Part of a small language model's weights.
Size: 24 layers, width 192, 3 heads of 64, MLP 960 squared ReLU, vocabulary 4096, 18.3M parameters.
Architecture: RMSNorm before each block, rotary positions, no biases in attention or MLP, normalized queries and keys, local attention windows, exclusive self-attention, value embeddings, hashed n-gram embeddings, a smear gate, an embedding shortcut, skips across layers, capped logits.
Training: a variant of Adam for these matrices, 292M tokens, 4865 steps.
Each number is 50 + 15 x the weight over the matrix's rms, rounded and kept within 0 to 99. Layers, rows and columns count from 0.

# layer 8 attention key, 192x192, rms 0.0783, rows 0-7, columns 0-191
47 36 46 28 70 51 87 49 64 56 54 48 31 40 59 52 56 46 38 35 58 50 52 51 35 76 30 51 52 73 53 46 60 44 54 58 42 52 49 60 39 68 55 50 54 47 60 38 58 26 42 54 42 73 62 58 56 59 61 69 46 49 59 60 57 59 43 13 50 35 55 44 44 29 50 36 29 41 23 55 46 73 67 45 49 54 51 46 69 52 44 37 51 54 42 47 33 54 42 55 34 60 46 49 72 49 60 37 26 37 33 52 70 69 67 59 68 82 55 37 60 57 56 34 40 65 36 48 36 38 63 33 60 49 25 60 47 48 66 48 59 69 28 31 32 61 62 58 38 65 57 55 43 67 37 73 58 38 48 58 48 39 63 37 59 52 46 33 42 39 24 26 57 67 46 38 56 55 62 65 33 48 52 58 66 60 66 62 53 56 39 36
40 34 49 50 35 57 79 50 50 52 40 50 29 36 28 44 58 37 71 51 60 25 57 40 66 39 32 32 46 69 27 42 44 48 32 45 23 43 59 74 38 38 40 54 66 64 40 21 49 33 53 62 53 74 53 19 74 79 67 49 52 53 53 48 62 52 37 60 61 69 54 37 49 58 79 34 68 76 42 26 76 42 42 48 49 82 44 32 41 46 32 76 41 43 70 40 46 21 51 54 20 38 34 56 38 74 72 50 26 57 48 61 65 67 61 45 64 17 50 49 30 19 52 84 59 21 49 39 57 37 53 26 39 43 21 64 82 42 63 73 31 43 31 40 35 23 46 62 49 34 65 48 29 27 48 36 49 46 25 48 26 54 54 43 47 57 62 48 45 09 20 71 65 75 61 44 58 42 57 29 56 39 19 45 60 53 47 82 37 72 57 52
52 45 32 71 38 39 44 65 25 55 51 55 60 53 32 42 46 63 54 47 39 61 33 66 32 48 75 39 59 45 51 45 61 55 34 44 55 50 23 41 53 32 31 45 29 35 44 46 55 43 32 32 53 23 57 55 41 41 25 40 54 56 49 46 40 54 55 56 57 25 38 74 77 62 55 42 57 63 43 46 40 57 63 67 55 49 25 63 65 54 36 48 54 37 47 48 41 55 66 51 49 47 45 41 57 49 61 71 72 44 83 59 62 67 36 51 24 39 38 47 52 51 70 39 40 37 46 65 64 51 35 24 61 46 52 44 66 47 59 53 54 31 36 60 60 42 39 41 53 55 59 41 82 73 50 59 41 44 51 66 55 26 19 46 48 62 56 34 35 40 53 43 29 54 51 29 47 56 21 48 65 54 34 37 60 47 62 54 51 31 62 28
37 73 57 68 54 40 44 51 68 41 50 36 83 67 57 42 37 48 41 55 41 61 65 39 53 46 37 49 66 55 78 43 55 52 49 74 83 38 39 50 47 70 37 67 73 49 55 39 59 82 46 51 57 69 56 81 46 51 56 46 52 52 29 56 63 55 61 51 50 19 72 77 57 73 36 56 30 55 55 50 36 56 84 50 48 54 57 52 68 48 44 29 64 64 73 69 71 58 51 48 78 79 33 33 45 17 47 40 69 48 69 26 52 55 49 72 70 71 42 74 47 44 32 27 32 62 69 37 35 69 55 73 43 48 94 58 38 58 37 53 48 47 71 60 67 57 38 30 56 68 57 66 36 69 44 49 63 39 68 23 51 68 52 70 54 56 54 72 55 62 47 34 41 36 18 62 20 64 56 48 39 41 76 59 59 45 64 47 79 34 54 47
46 30 47 43 30 57 36 38 51 59 51 43 46 70 59 53 72 52 32 49 60 45 43 23 68 62 34 59 46 43 48 23 34 38 59 48 54 37 45 63 51 48 24 73 33 66 56 40 26 49 57 63 16 70 55 45 62 90 47 36 45 42 73 35 61 71 42 37 45 52 54 65 74 48 46 42 48 46 70 38 65 64 36 29 41 57 72 40 78 58 63 54 40 53 52 23 76 52 20 45 40 42 43 70 76 43 39 55 20 41 35 78 38 58 59 51 69 43 45 50 51 43 60 53 29 53 35 47 47 38 31 62 54 51 33 34 71 59 63 62 52 22 39 46 56 46 68 46 51 53 58 65 41 49 40 51 38 51 44 44 23 47 40 21 34 47 52 27 54 39 44 36 59 53 62 44 57 32 33 61 47 55 37 71 21 52 39 80 43 67 69 42
53 23 49 59 64 47 62 52 59 60 62 58 65 50 51 90 69 46 43 49 57 28 36 35 34 30 21 30 46 57 42 35 42 42 31 58 34 58 50 33 58 33 28 46 80 57 53 54 49 38 64 55 31 52 61 42 34 56 44 25 57 52 56 23 36 53 38 46 57 61 41 46 71 29 37 75 36 60 46 44 65 43 24 64 62 61 58 59 25 68 47 69 37 39 56 53 49 17 33 61 36 25 53 68 38 63 44 48 51 61 14 73 64 64 42 17 61 17 46 53 43 45 57 63 49 46 35 41 49 22 13 33 42 38 47 33 39 50 43 54 35 31 69 25 57 37 46 58 61 50 62 47 46 35 31 53 43 36 43 49 44 63 69 37 51 58 66 30 17 53 39 37 46 29 50 37 41 50 56 59 33 64 44 64 29 48 39 37 48 72 72 56
38 74 67 41 69 63 42 75 52 38 45 42 47 25 44 46 24 50 28 43 49 55 66 64 53 44 39 63 49 53 54 41 64 68 52 33 64 47 79 67 26 51 54 64 53 21 65 35 43 51 29 71 33 45 44 51 49 27 71 60 67 58 51 52 37 64 41 59 56 38 45 48 56 35 43 27 66 59 49 56 20 47 42 63 62 54 60 36 29 64 40 63 49 47 41 54 51 42 23 36 46 56 38 45 48 68 54 47 46 35 46 63 34 25 50 50 59 64 55 59 48 59 45 46 18 67 53 46 24 53 55 63 63 61 34 37 42 48 36 42 42 47 42 29 51 38 54 45 39 67 28 55 55 39 39 68 43 44 43 62 45 61 26 50 25 41 16 56 55 66 51 70 66 56 66 52 70 64 47 76 57 44 62 42 36 63 60 62 90 66 62 56
28 77 42 60 33 37 33 79 68 62 35 67 69 64 57 30 26 80 57 53 21 60 58 43 54 41 49 69 65 55 48 67 43 49 43 69 52 35 47 31 36 63 43 57 48 22 37 62 67 41 21 69 69 38 65 76 34 42 59 54 43 61 46 40 67 66 46 66 35 17 40 50 60 79 66 61 42 46 52 51 39 52 50 57 55 60 57 60 79 72 70 49 61 88 45 26 56 57 57 32 62 52 39 70 61 51 38 32 62 33 61 49 40 54 42 42 54 60 78 69 66 53 21 10 49 83 69 61 74 85 54 55 51 65 85 65 27 52 41 22 77 60 62 66 39 80 52 28 50 64 39 51 56 85 58 62 51 44 55 60 38 49 36 63 61 48 65 54 61 49 47 65 45 33 47 49 47 77 63 36 40 64 42 48 29 12 71 45 60 27 49 73